Weights of a small transformer language model.
Size: width 128, vocabulary 8192.
Architecture: RMSNorm before each block, rotary positions, no biases in attention or MLP, untied embeddings.
Training: a variant of Muon for these matrices, 150M tokens, 9150 steps.
Each number is 500 + 50 x the weight over the matrix's rms, rounded and kept within 0 to 999. Layers, rows and columns count from 0. Numbers have three digits each.

# gate: layer 5 MLP gate, 320x128, rms 0.153, rows 313-319, columns 0-63
# up: layer 5 MLP up, 320x128, rms 0.164, rows 313-319, columns 0-63
# down: layer 5 MLP down (transposed), 320x128, rms 0.196, rows 313-319, columns 0-63
gate313:535399466532476345456488450530634565419464538583429551495503575527535468341468626471561542434504527437435549523522487507429544438501495484567480497555520514491465565592516543563438497453539488
up313:507552482429568467470435540550481424579423529415482475537546490514616517502461516449424554518506515517449521523500504536422536542482479574494509541525491479421493531449453486480554533472493586
down313:467490542422503548444409608469421484510454480515523426454525473437558544543540522515417508507483534585477481412509508452610522593512498540471541574460491539472542438480497501483481522489557479
gate314:401551589442481393421485526460517477437575400474544515581554531507555385546432489460464524543438504456499583501408471525486471501528370620516437571463546560446509515500518495457472573514575444
up314:537495534580591469392499424496517440495469481516414638460448448406485436477559449505549524508510533503477421522492459496568453534440480588520567531536526507496421457506539494482499446550455500
down314:463504546434605421535533429576563484424536499439513474542509527514438426482487487494458584432499574501466575496492534445432547512526480445481542502523644420504489440411496538531391551486501515
gate315:528513464497423523550489473514460472530489380419563527517558540512534475487542467478537429521604549563497490495462534515464476483601490536436580551449530539494443617528547462455479502465531532
up315:442413507482537512377498506522534481440505538487515468529522493539468560476551450520426444570545583468414531441531497524537513457446452559529479459358490525483569548504470579435472445452540516
down315:477574500499495529458513505462415506431466497490464500519567523436435591566466404534434565436487446455485428501547540523577510561522524517571570533416465491492553559540451411517511456454547381
gate316:488525538476499471514532485483447608450490485559478538543592536467452512485419483417453450472443511568444496479485477569496502559523496475526501554467477578536499459457489454449476509615553434
up316:555512470511437581533466502589443464434419509515498497432549504469490534509451430603503415488451448556458527477546533437638518538474486532487635465570409541530504464564504577479483493473568528
down316:491432475491364542520482455424470443441442427581460517501521562498474566502497495423446477523530496542444562540540480445449506560456434459487478459584504558413576439496450490494512552482586480
gate317:559487557482434500432510582514532485463492509484449580516515437515463447530449539548448529445430522481470519511456441477585559428529418524490450433553575516544488515534398405468485409634508535
up317:531516544455495492519540512583533492509574539485490454467497467421585500446464441459413527474429545457510447573478502620445535527501438448567491465503560514579512523456526523495439543550503562
down317:523433366442445489518482496556465573473493495502497512493529554436581510481507497502379497523490555518505491554568448523524541470466573416496544498476510543583478514515609426477448446567510458
gate318:558499565446431487467504509531478582530530546514578461626534519650504459610444526534458539570509439452503511425436461542566475446561501548449533576546496520416542541409450462488516476488561479
up318:497617444618458505470493474595458543537549466530442579428475421461601481514500563457474509529357453509510488436447438486452482506492506410496494459525534578545509391474447548549484622531436487
down318:443599406501498405497501540559500481411559539546436520487421475439617474476570464472465569620520591446485415554525461591548496468462444486596500543585506509480526503444440557523565516521438575
gate319:492520452477494490591476519440441522466492448488524621436504476442506412530544484525524516525485512485501443528453429527447443550456444477406505510500473528523503536525588558532481472597525545
up319:600494494453510394556626454430442585504513428497550496484446520454495469469487551430583456521499480467577447569461570486521485510547461389545579513488525478371530500483497553554415490526584497
down319:502451462516545493559523491479526483378407513451577552556553601523470468431509535650467588522415407495513463423462478469435547482542527451516440489560590367460496518527530568521460530520540605